{
  "num_hidden_layers": 20,
  "hidden_size": 96,
  "num_attention_heads": 3,
  "num_key_value_heads": 3,
  "head_dim": 32,
  "intermediate_size": 256,
  "vocab_size": 640,
  "hidden_act": "swiglu",
  "norm": "rmsnorm",
  "norm_place": "pre",
  "norm_eps": 1e-05,
  "positions": "rope",
  "rope_theta": 10000.0,
  "rope_fraction": 1.0,
  "qk_norm": false,
  "attn_scale": 0.177,
  "bias": "none",
  "tie_word_embeddings": false,
  "parallel_block": false,
  "init": "normal",
  "init_std_qkv": 0.0704,
  "init_std_o": 0.0111,
  "init_std_up": 0.0704,
  "init_std_down": 0.00681,
  "optimizer": "adamw",
  "learning_rate": 0.00271,
  "lr_mult_qkv": 0.7,
  "beta1": 0.95,
  "beta2": 0.99,
  "lr_head": 0.00607,
  "max_grad_norm": 0.5,
  "warmup_steps": 240,
  "schedule": "wsd",
  "decay_fraction": 0.637,
  "decay_shape": "linear",
  "final_lr_fraction": 0.1,
  "batch_tokens": [8192, 16384, 32768, 65536],
  "max_seq_len": 512,
  "doc_mask": true,
  "train_tokens": 84350000,
  "max_steps": 3468,
  "dataset": "wikipedia_en"
}
Each number is 500 + 50 x the weight over its row's rms, rounded and kept within 0 to 999. Layers, rows and columns count from 0. Numbers have three digits each. The size before them is the row's rms in percent of the matrix's.

# down: layer 3 MLP down (transposed), 256x96, rms 0.0682, rows 62-147, columns 48-95
# gate: layer 3 MLP gate, 256x96, rms 0.073, rows 63-148, columns 48-95
# up: layer 3 MLP up, 256x96, rms 0.0707, rows 63-147, columns 48-95
down62 060:495523495573572432553500538465428525547423483522477519514510503427474527505545495588473420511524458467457514517554395563723472492536505437493417
gate63 211:549527428447470517459555532497637495422423617451453497481457537525573469440546385512456443513527475481518500474510530473487500532469422544460514
up63 212:468510572456543493495445513558487600548554457571517532535586500482508606468528566511555575588479474515538547470477502572471503398529559537456540
down63 203:529542546461563531496415511515472419570570477547507470544606516438502425526442501490503414507501465526530454495590486556405529474464530532427515
gate64 117:486504447452451465505427565478582368477544454608480450498432514402491476450551468399435480504445518453468420528560520437433540535543493501490523
up64 115:475469510474536495503441577537528480475498468599517474540391500475440446458425468430402526499472482532520429577551442448589516522584500529523529
down64 126:480556560547608430475503559470524490558508471577519499502425462479494510437428518539471486566437541501481497494447480539648473548467516475490510
gate65 091:452562511537570424480548394456483473471475482503518519480399553496513521579564540381526436485471540466489500501489488608513592444479499469613458
up65 101:509515406488499597461483511461511533537520459484523503493491473476434486446594476578469486540572473530505544472514471356506406523652539467447442
down65 092:510501506506468419470556497451500539501554517508504449500501525541481508519559528458542528491497583532493545514549463514407526507448301515597533
gate66 029:487522516501557477511537527595531448460557510485446512710423486523536522524481494509511485497515604460554505518479519538406485433491439506476469
up66 038:518528487492484459505498442515499452458475528506581515534452471502483425510380500468503518446481515424517465490489495563507461490512488490520505
down66 028:480491490497618522432517491576470504507447582540607491464419500524563457531449474605489489504403395528475505471499558518591531511473573404463528
gate67 147:522508519427448598503472522448447493457468446371476494427484548439557543504536471510564466460549540513418456519499505515431582407449562425469460
up67 145:522519590446463554478473475452422559437422433446478489439533493444515564511516510585562442440532519505444484519487537509482548399459561425512441
down67 157:472466588528521454452632506502492493439475495451522536523587415442576507517435449554506482476554497488421527489447566481626418504466527461484543
gate68 063:580493433500490400550498505532506503488475512485401496423581526490483497493522469532436485523532498414494490517499574539483476561450495481559526
up68 063:648516479482562361540529544543499476456490489462520518493507533511497457494517479539473537529528446435591480543485540460501444529442493490495484
down68 064:410541482470473443509532458552494511444480489412485488448474566509501487511501531546502536501517454480545451575444531476743510494465482484517551
gate69 097:485552559497485512508456590518507381515516486515448631582507518500514553516583552540517550559541525509599508504504524525526473481602524484531538
up69 106:464497557515518608461451544490451489458502504512479399533515540497419516498443500574458600495524557513530536538515475579565465515595513492545512
down69 104:529515436501521509491495484471473482566530490569580519478456480399487460534511488469447530512459437534469557489392566575672453464476495516453517
gate70 050:533437392532476495523485290572502553553528459491486474321461497519509507411427548528453481513470425389518488505506534493440486512462542530472490
up70 045:546483515510485412482489438548560525514507498521536500433493503499495521507512499500545485465446538586492488446474468434595473508453511470532564
down70 039:530481564524452447563416438546502396481540506383543543589540477564505545528479512573505425469490406548589496519508529410459450495500570522508495
gate71 097:503474531452485497446434522453457532601575443423573489494591534491492568624450587500523571522508442521516518521485437430454498405514540449406500
up71 095:489472395498518550467534530512539540495456532452605532488438522488509455526606517556544459529517451535468465478509442640526450560464511484465509
down71 104:479494553523573564495475563538524591559491487542505482511601551498522489489475611519488451479492439526440487470537470583420528503454501429481445
gate72 032:513568462551494472506505587468502480509516525546491468483539441501467607428503453536484557487427440446526494486492457624572527531543487454523559
up72 036:480530493523525436500507420392477569499478535492488541403496476507484520544482526472520531509637380580464529483517525383431515510510533479497477
down72 025:643557484560523570463560491480458585525534509572416449527571456519478527491550428483550437471619537442449538528572413465471515514410425498419491
gate73 040:516507460508500495536491674608513538595564479529506539439504528474513486409450509539486549537514606584495487488512567549426475509587517455533446
up73 048:508520480523523429497512722573478481495474446500540523425501502497488526533496496470494474543536512334577494505488484551412434482486489499512494
down73 029:449553479501443450466458437455476439618527425492501454425531500525426509489555493567456533536470449471583459569536560475585471449608538564506419
gate74 079:552540482461501478489516570511536495480455535509449553448531578506501480423576445506533512492472493566483480535474510557512525508432478478484578
up74 070:327565500492510571507482499480510419524472521446491525468475488506551560576639541489555458504529473474555493540490572525370479474503530517532530
down74 066:548473538446450413587534540493549491512508533455498513567510426518525523439464537511476451553496587540542490436520440471402494519522535498462473
gate75 038:477494492501466284455471552521535448469530479556519484619480521503531541496491454517532516522539588508505456485498544468584520500459488454537493
up75 041:539482437494502432513500465660479495463537524417513491479477481498526461444460477540487565530591542570506527500505514502451530496461462553473546
down75 031:510397419466496405538570554499525369479533483467559495569395439491479531510487521531499500496547454528577509549525456462464538441544556498597420
gate76 102:538542472505520474471446438491446519549500492544511594521523467553436464518402541491377549478509488563538544476488526465493474529492467537494448
up76 112:502429556540418531511505409501468485518461401509566334413574511499513423425545454535523517575516460435481542519533518540541430464424548486521418
down76 118:562395505508489552562435509510573553542467522539464385482408581494524463385409515525539463470482495580475400475440503513374516512482456500513482
gate77 036:507457498501485478494515568470489494564441527511520468371477502514471528473435489452468472436466454517500495495496478334534518486491502434475500
up77 037:583533537461481415498502426356474537491537464533493544506558532497484427499344524490512483501427514574542480463483420520457513500465492498447447
down77 032:532425403510522521532567492492451506475476559464481483417454506485459493527430410478567501559472464560507620466545502521406546464453489482514576
gate78 041:515471479509521537486486483469527484561512490428486447564473469520530461497506513523493526504530547350497488499485492565625489500517524485471501
up78 036:495492529495502495485538496311519496525485480523554508343515450507489472532569454491512498538542593464559513522499502560438539575486486487513488
down78 026:426514460569615573554475516512482413553443539571469565474602470489524472482500515545438511479495596481448483511481512496573478460526487512521551
gate79 040:507580547496544539498461368509418485481498478458590577446511525498489525508576516488494528450425440503538527505524533480433533561505433494515517
up79 041:509487435529529394517515492553489477531498503497604510497553483529510463499471495526496474531625525454568497460501515426402480521454530468504450
down79 034:495395468499502504498571509525494567570534451514517521444543488494562517565619517349441476450460551507506446482594467505518493427456499456459626
gate80 087:507507361552542576501519525499585472493500457476523472516459493501567442411526488506467512499470646476519528467476547588438481557425488469501450
up80 089:499534466520521405536529520538587532507477528489477475487476515496547396369478496528461499500428577409461505441519506523487461585444467436510490
down80 087:486469467549378608447536490476538513453465573476577439501438484442428513566423545516515520521533453439515439543365494472566479546460629502444577
gate81 038:540526556526508434516519484506494480477451550470450490454533451503528470510533510537507469495424484455469509484490528546473531559446465530518502
up81 033:502528490429469670499532543435524546467526496494506520531470540492545457445343481513539478522440499611401493493477478460527474467538469514484564
down81 027:574530527480530411500542472577558469531548504453543422445478494588481548499472549501498498538497580504454505481504468472438462465556577559458518
gate82 037:521515521495442489494474414616534551468511483580540541420492504518520509477611479522512429519447422471471465481470561541475490512445498529522509
up82 045:502510539525520434490503464555476483512494502548352495572482538507491525544604556454506478477535499500497517507513452400401486505561489511507453
down82 031:512487535535468583501551448563441522494456554545426512399541455499476492531433466465525521567482527516492520499438575621359592504516566531500414
gate83 100:539474457442465522457532428510505511485553507554534357470549526528490429436520412533474498464525460446540531537485522385478470548503448503448469
up83 112:459528551554567483513427567450483449510451445448493629538465462501492596558487510418479516516482479535491477492535463595485501461552554461500515
down83 122:579485563532494474535441523527514367454518465500530527474502505400566463471502508417527530517518422491525520461684431513437499524527552475522553
gate84 050:517404520496497598491489520433510486542537468550461548587476498513517456396545531531482550501473521522484489517501476517394494447490496509468449
up84 041:499440501506461577491508524539520576540542547563568528426510480492510533456592521566494529457445489494499542485497512515414551480497496521464472
down84 037:449489534456529495456389538526512476469539482466503492403478525536550491433540455543480482485496503449583499478400380557545473509506467483510423
gate85 074:416515531555560435493480554502442435492483464536562432466470479505551402449459467463541505491443519439591451536458597641524484506540476535527506
up85 081:468504565443477582511491554491483572507515520389468520440549496485418527528675512517504556493506476520454542538559455443517584498556544498534489
down85 069:496568515527430555577457542525606593431489478507497521446446463516492540480406534544604542469572454471523450599464503558432449491485477473448485
gate86 171:533546527512566515509444445509462452491552475494527470413514503482533544501516490515530551555552537539461465512539488526395488459459591528471523
up86 175:485555635545561577522531523542478512499522469499553549470511456507442500516492577583490551566499497518417484565555454512500468440499626562471532
down86 168:424484525528490511484549483524493631455483528468451508504495489520483539484541532506491464452470460478506476534439525507634508513519423457527490
gate87 046:505420559480545422545527572545496490449503489482429505415593518468489487424535502518458566462458522566485515507522512433425560508492508471454577
up87 045:507507533533459518481467581334537534495527510518480402453577502491512448488566506491473560534570596508489526510483515525463473510500475531487522
down87 036:515461493539464516535522512495557433611439515600558516454491506462449552471437545456494543475478426449619459532495409463485537488473487558460561
gate88 170:538507519455452484552490461445480448513490500416504565452474450536470511572508505421460541498560494433432478561550397505436522536476423529475475
up88 172:509491506479471488586537409475502535514431596419460502480518369566484539564497522487522524537579486460434501508494478543491555525447410613455473
down88 176:476481571489565478477511436568550690488481538476514522573407385571477511496510642519506535450526485464462519483466461547504505498467466517495415
gate89 040:479510522465532435503490540519510464487474498455572513499498500534499525555362491452535538512485481589561482470487516501367560539497465562527531
up89 043:536511543536520338512517518423482493549552497497549542597581503504520464498364505523500548525586462463544458503504501438451481511476488459515489
down89 029:544452553514486430423388470457490506417470535540430575394558464563524504525580501647468475516496453488495439423574550530497479550464496390434540
gate90 124:508395505459453475508511365556460585529433461445502420430563558429491508577464497474555562490549507474423542527548514445438571504533552518547427
up90 108:544465536519602519494465519393471515582425536544487569491477435526644559458488477467474443484534507476562454459438571540496466484494564482578534
down90 134:493493544490538552493507465518543472565489495528526408461423460498547510471450490582480495561519421523522447515414487552538520495438555465460560
gate91 058:427462454507472380486523437509494413433449533493494364416467529513506454392542497518496504578506445614504529523442529503442500481471464462483565
up91 064:578430511470494564530519562408516501497547525475508563466508551469502514525480490495518472507512434455478469471504437620519472512530481501444492
down91 053:576542476532547473566510531570442497539520478493498515539547514468553521496508477532549442572536396476428540450659504567446460500430502481524434
gate92 060:558534531505506639436508497527566504486466523573463512436514517541505477438506505493514477463373498572455501526514489518488585554541516568442482
up92 057:490488483516534781469457604520563483468474445523489485545534460531512464464530496495495509518511493546493489499558529494466487481675536541508498
down92 052:576445614465474555564516433527485499497498478575455534484504477463536450479458541477438535504479473519413557431486425476488500545508479500457485
gate93 044:527503478518448405523474714429533499504496483502409555469486498520500481452550502558487550490376467574488496495506499397473470511506531515473529
up93 041:521492526489479553487470546582512479486499485534469576443479553491509488328570472543503474533542455523547442476517516557609463481544485424546530
down93 030:511502511470470527550500440453570451496480510461485523510559580502607482469572508424537489543574508544395505512520495475598554526487373524465456
gate94 092:550478375524490494487458437517454484522448486519469486409450466503514504587531539439514507533488443500484502486510516399410508515443521562549473
up94 084:487515406516460484494459452563476523518479483511526492454490488533550592510443518492459511602534402442492443556515526427475551504418465620532500
down94 085:516520456572490506488460493543469581515535444529509466430398434531570501500528485481433533528487361485446425566453517495606521473555531526447501
gate95 078:448548586424491509504529624450483471469472540574496419495469496507474489535508499494529517533484627461502497519524495464516499482594504461488530
up95 071:412541534429457442527505542412515457466467553473412600593465545507488503414515484620476491536493543514416512475518523406544519484543433512563560
down95 074:550385432497544497443389521443529467490482520517543490545471608493459548509526489574490443573513415580505520491438552508574520519516589474586416
gate96 053:536496461486577442484465399502487463443532454493416536588556465532506521577379511516497522481473568365531500516511507518408576460498480546553559
up96 047:547525435517519497477506376521476510457539498542371459503399494478469449474552454487499520477491448404500436496447500503490493481546462527476598
down96 041:493488492543527483506535496497493441599486445589454552543501454428525571455414562466369539526481560456480553396505402501530493550488561466521501
gate97 229:447567460411449469406517495528524406447576507512497596493509528571607446453528467460469449465487559497509418447534581562511444548478467538440568
up97 210:517439538621521566551574501461456523516483463502512441482460488441398538500437549477504604568503481514498479550475385461495515450573555419549469
down97 207:467516517537521547509551452549525564518527453473513444399424544441501497459487469486489577556485429522534621625454500496361528463501508480516513
gate98 079:484502421499562442516518525332506463424484500535470428439489476494493505592433504428495467503469500535537512486465536534456496475441525478517532
up98 064:587469438483416459507500385571547508514505464460474511506412490519462487451512515601488510513530561483478517450542493421481515548474469564473463
down98 065:554564451554488463507427458483463439439465415463509440464503548559429491534489454599563558549489504532607511578502480486483512500554450446559530
gate99 066:484480527574482449540462532511494462530439489512493582491524517514536573530524513493521462514489581577551519434489543565454458552525566535558492
up99 075:598566492583539457483506505585525440524514489529570542522496498530556480566478469456480456478433508409530540520491448591551552522456554455492563
down99 069:473535411526455498405541460448524505427525494418455579491613451584553523553583512481514513506448560431521607443554453473568453510501557503435496
gate100 137:630476449461494565515451593470571470435542590491493461533487470539461502405530501494489544551549429428474529500491505372422575514568481541476477
up100 136:455484619480528462526508567495551485540487534588418594606528431485507537527484535474513474498430570534455467467474516511543473454477439477520549
down100 129:432480592524511568484558527504481466541473481564483522566582607409440496557524473461375553492469528579572495454415529541488432431480435564522502
gate101 042:565488546482459600508498406418466516492515537493510516417481465504455513464346527416513445473563615340583476496511504418426490486497488563510502
up101 048:475510486520509459514495442514498452514532483464556516632472491492493559555475483481452502495558503560493484522512488663471493472574481512538515
down101 031:582501409604542508542549553519434633597529542571524492600502536494572529544532527488498550468530434520519548481572603482435507526478448446497450
gate102 040:537490537504475388560499392404478483480439501588397465585527465494500458504547524494482497483486542426511487495509464521476465531518489487456598
up102 042:516497517495583468469459437572482491524528490520516521567484499502482477422560509519498467478466554572464491558507499603437487490414502446537481
down102 032:511561421523421532488564578527582470486534492486457573550541531505484501439491611448415444497453464452470482512471550572495494556474558512503513
gate103 068:538497482479566575518471388540544529426468532489501509417496521480473540457483478424461583575543520492448486491519540532457486481574509512512490
up103 067:563490449487526571504493460541406549421441497423538574534439510500487506549496569455475475470589525470508498503505469504539432458574527473583474
down103 067:523612581465543566555428516475457541464503506414492536553499539465470501535509514460456498599523572544518429520506491527633508430550527532530461
gate104 048:513502508520456463518532474694511491519464525526522453477486481495516392478523508504471508472450445416489506515488450606522433481481486500484527
up104 042:527491554466468683537505470481544495499552546478586468623512511501465462515528486466518566484519463568574467456468528527476562445513507520525446
down104 039:448432578506476433534445518480416698533459469515529458505508537522494486519481508507494463504484509464515485618505468535399476466469542480431449
gate105 053:547529404545496494563506551422439550451504528466552520523560494522504568406406490423454558467515584494512501522541549607377493518497473478435535
up105 055:525469493478505514495537421546567468496560499554519412517442487523465432480525442564509478538582487529561482478442497473547448494471471505487491
down105 063:556462470518492483454510481556526492517493458533565431530487525503409517530472497564578500505595437455539417560508544480285498543481516446471593
gate106 152:426526526426547518505436625486514494475437506470494493552539470479441526566497535538460580496446470476486589478557474441495491459563500499557554
up106 138:452457551447519513411531519447593482534588572532447535477513464529446449437513476530421619432465532507482524515496511538500504513499450520489498
down106 158:521517493546567470547368541548463433588447411506489534513482515444504515520540449414463450518494396477540547427526530435607465589519518501492543
gate107 067:566470414481476409494519428540549570477544498528431504503426510516462542517584454443445491482481484550484516508529494547497535461561503470411559
up107 079:513469505516482619503515491527472506511530502476437443423433549488414553501474502462485584476410381566505508529499482479567514501594507515475443
down107 067:415520427489532548496558540520462461449423435482503515540462513487460514566509468575474510527439481555502547495482486509484491510521513480498510
gate108 094:513466451466470498448510461531545489554512463604484435516460504494524439464532444489579552558569490584498486533466598586511433465521489466506512
up108 114:467477566489588610538503502504495491435498544553449592533536461464476570517593539526475541507404539506498486491510488573509548518514510538555484
down108 104:565538548542584570558495534476575490479545499517478475415563445467510472498387508461463544480489507485612508497490518428487532430514507486523464
gate109 062:434471459519466547516507482450436429454526482418446456460475500500489480496458490435489491560454498358488517506531430473521541462394467564527456
up109 076:439490461503467633482495393438492413467509509434501494449512485494459462489407493489485505515507497411496540531512444485512557482438491500549466
down109 067:483569565453485551522478600493515539487556527575462418604556497547494473449517536479531517494515454547489536343515501532613481564423451518443443
gate110 035:459580584519527517473507499473555527463490515639469529477521482535547456479457504568487500493461522505483510470514523536461433514471512484457522
up110 037:493504468454516507500490407589464480503482503405468467471521483501499557463444510517484493473530437558425526543515515380713538483493518539477540
down110 033:531560547475490360570479428538483606575509468484534498594580447453535542532525572429518461476551448509495496507566472465424510472462531562572472
gate111 108:535479420402437572432469464546447530491542496490455334489528549466391547527460446558499548505511503434524550551519459415470588415455527507493527
up111 105:489526414550500525517483505450540510513445454509480577497470468505516438497487509472472508450425519569511425479505516632463399555448504442528461
down111 118:513523466522560532580469520519498582428445473526449527487495521516539435522550500553523479468536466466520476503576496548290477517501451465482470
gate112 061:517509454538545554533477575495458526521524424472496499547480511494530492576449487500513528550643552431551490501480493492498524441386478504539501
up112 054:515474441492537521535492610453509540463528477521472490398462536501494522687525486467522461568623576572573487510488484499499468520478486496509496
down112 055:474577560503504494491466452497486551593448512539540474447510534447564474485514572542521573495616440542542498523544536507580459498572542533571535
gate113 052:543441519527459394497501399472502498481487492487564355445525517489517444529619495480500495517526471515480547508506580487564538446447500536474525
up113 049:467493496512501538494493468575528548512517532438601509403523520501497444457580499550553562487401563441558513481500496551478500465539509510569486
down113 047:600483543524497608469553477491487448541538524438561464548481489490553518543423511381540492452525511402552562492533455469444602438436436477548458
gate114 048:505492434529509634507523440352496421514510508518551417559441514507516429489668540473500482503513527459536519535520463587525460511436500486563513
up114 052:412549514452509551516503496496487523465462525513498515513534514457485494532544469483502467519510478596489496505506528532616442531580478514495618
down114 044:491529415493558527478599528477541465471484540502450612514612540473515451466542511500472512567461508533544534479517607473482487562517475473544535
gate115 038:453483495510475745446511495509506493490465488504441554557560472451524546444514519462517478532419519495471543464495513465464490561510543515518449
up115 043:481529449485508464527461570571486491524547484577436431516515481488458432599517532475486570486379489572472526489537496412506471533458483526513507
down115 037:564569441520472510481467485467570341483554549547545507535562511506421560542473465511456577454517557512440514449378553450609588547496451524491530
gate116 035:535576541521525617510493367444493465492491481477469528473469444523493520435423545491493459491363576510522535518503466470440556528456486520481415
up116 049:521484517509509582502481466607516474539511505489471558400563448497549482476422502540487498503441570549462500521483507440554513519493507492518441
down116 033:405467551507591554460507447512506356511511393434489540528518418505535527480490534560485511599433522443572496493460483482424532450600498517521393
gate117 126:543428434490475488500539461576527399546490495526525438436491444438543459548580493456471449518395549588415524504460523587450470574517581493577520
up117 123:469512458524498507542562551533535391485487499534484510438493445420531476525511523441448458498396578540405490508493427597501451624551567439584501
down117 149:451513488527532523576558461527566361476527531521474520462473455461492471501542498516407530540499465502494508462460471508628414549493583586593408
gate118 085:550451462507524526524413465446522484548520515606560565424521473574568503507469468582456528564515451505530437494512532476445485485449579509494511
up118 088:405461512475529508418498418418426544539527502427428472432506491452484580510588452507548501484486540538460568496487520610470524543579506499506496
down118 099:409495375501523494488537546464515469545491497542533461452492502479506478519499559539447504492507458547491505452478518501409584540492472477440492
gate119 051:651567422496513571490498457509498462517512475419443493531463525500523471446608444566480528469469484489482486489474486568446485496323477485451552
up119 061:485479514507435566500491374472476514537473482461555429444513490508504512533520537403498549473529561531465465480489559433551500519536507512459470
down119 053:566435421486434450432538524462457581510498498552471489461581472445572545494656495569479465476460528537531451495524512501430448479552490539521516
gate120 171:518436416497386518584479449502449513485429467472465331444493503473487412403501426486481474512549555516484444489489503584448465443471465452567447
up120 168:508502495475458440467479467526501455536582472484453407525548438520372414473488450530421546405502472466513573517557417482496506449566364437469479
down120 176:457500479424479497520498528517440540500502483512465506539474455570525515462419546553504500462466580477478507544618468546360512484527440453488464
gate121 170:506479454431443472507557510423463438484528512463443516415580470460488555426461433548519466514476526530485500465468558487461583430547422476535537
up121 160:523463459481409503477536515464465491475467481525473480496556492443421508480438480646515441499491503457437506516478444558505621458546501530534551
down121 175:419502512472456438568623506461457545454483490452482476485506461447501488479430540609484459479458494512488473509477532497646458497470480439533585
gate122 050:501544554453480575492499513545497488452520486555479505516534509490443512546500494494495532502504564429516514498528509364503489496405469495517494
up122 043:532581525460494446510498432518512472472539452520590446443521479549510476540607481534523565515435530619505513503498564515427522499438491516510448
down122 033:450569476490518392394518543514477487499542509488406431514554473494469487506504442435429528547515465518451553457438476476600570474401507440530504
gate123 060:477488432507524486494465594454493590481535471509589437380484521466498475522456475541449547552517501519496471490506405530502497510481508488482438
up123 060:565549514486536562470487383525491538542538432452553508440433559491522495524605476446543503553516543478536467490498432499363566445509486579555491
down123 057:473433410478565511517513479378518568572483522481550479486567443537504534455536476609441525495551510518580504470560481455667474482526476511554573
gate124 053:440371468514454444497529461573551494509571463461581451482418521479536439585434524422557430550466529487544473491469571463414458533369468503501445
up124 059:459530380506532489489491481495563536569441476401461457508529501489481509412463477549512471455626555510515513485487545563607459537558526545485571
down124 050:463496456518477498461534541475533483531513540488501472618519599536512480503595467488551506524499502600506573459549477466563518466450468536550446
gate125 104:608483454467561517521509473461478455537496466465498510548478438585512444532569555481394500501558496467452469535507445529519471550558522473569467
up125 114:543488456476486463520501448468506530521445393564457377531431444472454456541438519555476492448445505491386524476548441483420487455443503446486479
down125 111:563412490511456532548486465496516546528469510560510440523411467584437549444497576505460461517552449545432511561514442592497593505522534473515445
gate126 167:556541454540411549537513587521462449559535558464595522495475547499533613512625538452420443557452552508516479525526454459418525447488536489484613
up126 166:535459472415469518478489484433544539438529461461353514468451520487497352453425458450542511424510464549433461448464501570498448554475482474384469
down126 158:527507472503439515586467527450500388532535494510500432517486530501484492486477438519489492521517501543541502465550508449425504524555506471492533
gate127 040:512479462490495540527519608554501495460491546516490427415553428477504477400599475562479583516475421516475544478487530481592456591522458545478529
up127 046:513596578511491421472525423442504461510499489515555550557533463504502487459509507502463477501449570511468527497485451427398496569454488472484457
down127 040:554426521574552436533467512455454453454486448532415565548457474497521463505524526436545553588510475452513446538450468430483447515556614476450430
gate128 210:631493444595576494451427472503410540495554478515511446471456534537448482546528580512390536436554511483465555527516511533451520542549612481496524
up128 227:634425454486539511572470471521504444434496418529522346525563436522454489455445546556519462451517490392532496446468513453455571544532478476491458
down128 213:625439478525502547582429480479447509493506448459501463487488502531493445464520577506527474476503463480511467509487496526393591554556590448511493
gate129 047:480497524493432613493497539528469514488519477464421551535497480484521499466551507552493520506498369481514516493528498462523489503508487487476515
up129 039:493457503479526583530531447410553494444530485429454519581467513477503502392536533507500442536504487643506508490485556403474483488504456479490505
down129 028:562505526602517621535459547500516530406538538480599461487472557521462471507486534424450519515559496474547508478463447487377463452532422451544583
gate130 055:461510496482533410504504674394474501477430507570491547461526498471488504574440464426494489482583466474504495492510450480507473554526519486518518
up130 051:497509482477522472491506550482497518502473499541412542572535510494499474578653501523493545456540499557473488536548487340530404540541510495525567
down130 045:520543488523528508446516457469562472461569426525553523484478354461472480468520437471519472493446489522463534462508540461612512555513487540515550
gate131 062:455471436475485493528450589428430446438474509413532530478567474510480570556461515506463465481546532477522486443502513384427478521470521491447514
up131 074:479529517475488462485485546432475536453534484475579565551513518471474566601427502413476492451518571407476523509519432454472540491528523522519510
down131 056:520459594515542576559468524498461577494550555507511518483488620604513460544515431466498536412461581492453528548494422453590528495517454431497517
gate132 144:564449424542580478519497504486476470525536518531482482507470582517616528559478530469455464486613533507549473421453599498466432527432525496527481
up132 161:485516519464457437496446400538479511437414444450490492519462463486513583490542380519565571515613560545501481541456475551481554460425462600572480
down132 170:467575493503517489486461470473530471617538487512521504466479589531454458537525443591452484510512486554553472490455500552520537522494510572510519
gate133 104:523494445436492563501445486426601444459484592511490640502535538564518471479445441589477460534572447442508463487526564551441469564412508518483549
up133 113:487525417498479547467526373487480579502552462453483458481483514488514464582527581419459441440426485512413457503434496459541558460568561508562551
down133 109:455487534448490436530386432468520585602566526431474477474642481501534553477501565568453452480491601506479414505524449453552476442508526461549567
gate134 035:528417490532513465539498309396467444564531499419487446620511476509482478473531487497506546475573518407429503490467470508528518469474483524520592
up134 044:523492543517469490512518448643492506487529497582489496265494469488519524496418490430515477497410428426513532502505485448541534488487486506473429
down134 030:437464499539448477534517482473462355513545471541506467470554490513509489491492485469527532500517557438479585540539435453452541409549474532511408
gate135 039:464529479489488466430482395525504449485453449454542482454484512506487465422473483434495572475499428592520515493504502461477436530528562522573470
up135 048:399461532516513395504486627418501456505449503579399533517554453509491468549542505526516527456359535593498509522572512389531497530528506509511476
down135 044:561600540521491393477525495438507457541548476538472575463486469412512457537471530407481469489560522532474511481524596510577483501508572565492533
gate136 114:567446468506510424483439488395501473513486571406537439420496498497496489552397473584473398541504447360540509480510519503466453563482522449495505
up136 105:468520523464568507523513481564597509516460527600389556502493526483505447437600466487524578536500636550524493508489520547555480480434447573464540
down136 108:433502420511530457441546463512527548457519447554511515437457583558487469506530436368455536453586606522470520524483565485459551489543463540518552
gate137 047:549396477514494468484517660365487469474494538467533515527535534486509405440397480479515528528515551548579447473462494489481533486513484555515551
up137 041:564542576508577361438456458501517527557527447455527575527516445577477565552601462406560443512466565542578514490466530584455542541446514451496428
down137 041:463480511511553411492475486466527382441528564480510486477545493485480456558484510451415504420520533457496502528406545439538525483568549530538555
gate138 044:524447451493490671513464613500477530521508501464458473463507445498499543508468504480495480553559449552525516476490539414622506503436526525484557
up138 039:544475429485485571468529499533517505485516479599488506380432443475507483384543475472500489491490423517470482487502526444516418547518490525488513
down138 034:448535457539524424478532466520556460444473543554443572473396515478438509517575525475448508460486425468450438489466588499468447538531538547411551
gate139 040:550497518468465599521493519600467487428592475483397455459490553491440483575430523439523625470546529503503484530539483551523624497456506459523544
up139 048:527555490520487486478477540445474443575487490544472498595546531515476472438525519468473517491521537569486524525504519550429518465436484508443471
down139 039:510529503572497494495490570506568446567526471516495547441561436439508456507565503557489613466448530455484441511435480537548484550491437451492532
gate140 131:521449557526585496426538555399403514577536503521547490407501454511528663470479480479518476471465474499478534505404535561458533467443510474448478
up140 138:443537558442510573498462492468525476460483516469546466559551469453423445514564468443404529495471544460490560497513437376490521505617465472482554
down140 144:560524524571459426519528502482467428443507487472474530538542475522439514517563519454518493483574472446542536477561440486474469484539496479486491
gate141 083:413490429501478549489465438423458468578464519479453421409476533485452583574514507399499487558423451370490537540501559511480437472504499509517435
up141 081:588457429483470452479527499505491494585463539452577520490436523521475573566518490507444519495533478445517553530500554437428474463403525575464518
down141 081:387477528514437453465537581486540524553387559546439476474433541499503599489462484463497488571449502539524432493436456489559458442509544541434460
gate142 044:596458531472502537522486502414503535534533510568436472418516497516517468454397498357491474504523594407550515468491505485613492470478466541486477
up142 042:517471604503463533484495623426569521474469524501467491319504503483497510466449509471518453467472413499537521523520539463573520493546481514480530
down142 043:508472492498467396584467473553487423441511477441489527516498484521497524521525498581551549475469463497480461509412496521543456548577532453512490
gate143 103:473497527496485396508578685490545453397491482511431442507535490464480474422495500601562445452485536475485481492540418504460565491590480453548573
up143 122:467535592479435582481499469443484487592469495548470497565469520503455522530523602436469462515405418514463555505511544500565457586575556520443440
down143 120:515556452489549535525435428456525440536547541598619533493486519542459475463501489528444547539627413554518506484453520518531533480497501517540429
gate144 030:504538538522498369485470638430508518532480468515430509625505539464526485509629465549566534553530488424470495520484474531406518472549506503470551
up144 042:507530423489497580486505681531510535487527494499380491585506525489537499540527500515512475497453479416498507482490499432539515486483459499474536
down144 032:547580510488572487551517456540449512569432514507551529458439533448464555538465556427566445447533433522522496509578558516513478453443476463505549
gate145 043:505545498529493463478494605478521480487475495506530552609510532516524552504527467510518453536555622568454499488516558507429463554590532506491504
up145 039:491501576513526565508550497408504467492485527507440511526505502513521546565573565395551458481490490652506521519481524469601507529477503500505527
down145 034:364559453445513551510502487511455516460402463442486476510524501547471437482480572370524517497492526469555546498576375447392433463402445544505365
gate146 049:568550530507490351467481498604462479492595487517585579535536503461466513440454479465515523509532452529470495530532460588662554533573489480446499
up146 047:591469505506444533501506347416498589602507482523481443406492510523483444457473480522461551462510436468500516507471525599453494475412555485461502
down146 045:599495466487637461511434514471507447497494519549565514466525512430591507418505482421508458455530478542483443574536501590535490521487488548482449
gate147 095:507487532504504603450512546421486527537543481492442577458479458497480500468509442495463535541538468514489523453515529499435477560418513415473530
up147 098:462517443478473518544476450575471504528504512483487508526550484525490530517408474654431536473481610564472470552575437532516581539551501577547505
down147 093:479475504469529509519563492535542493618532486438418525476512411556545516422461427466491477490535641485492481454494563459464584460476550511468494
gate148 039:539531561508557650518535483510492461489549501422520526590510487464494484573608485501527510505532556541474515492472493581379472546509490480492467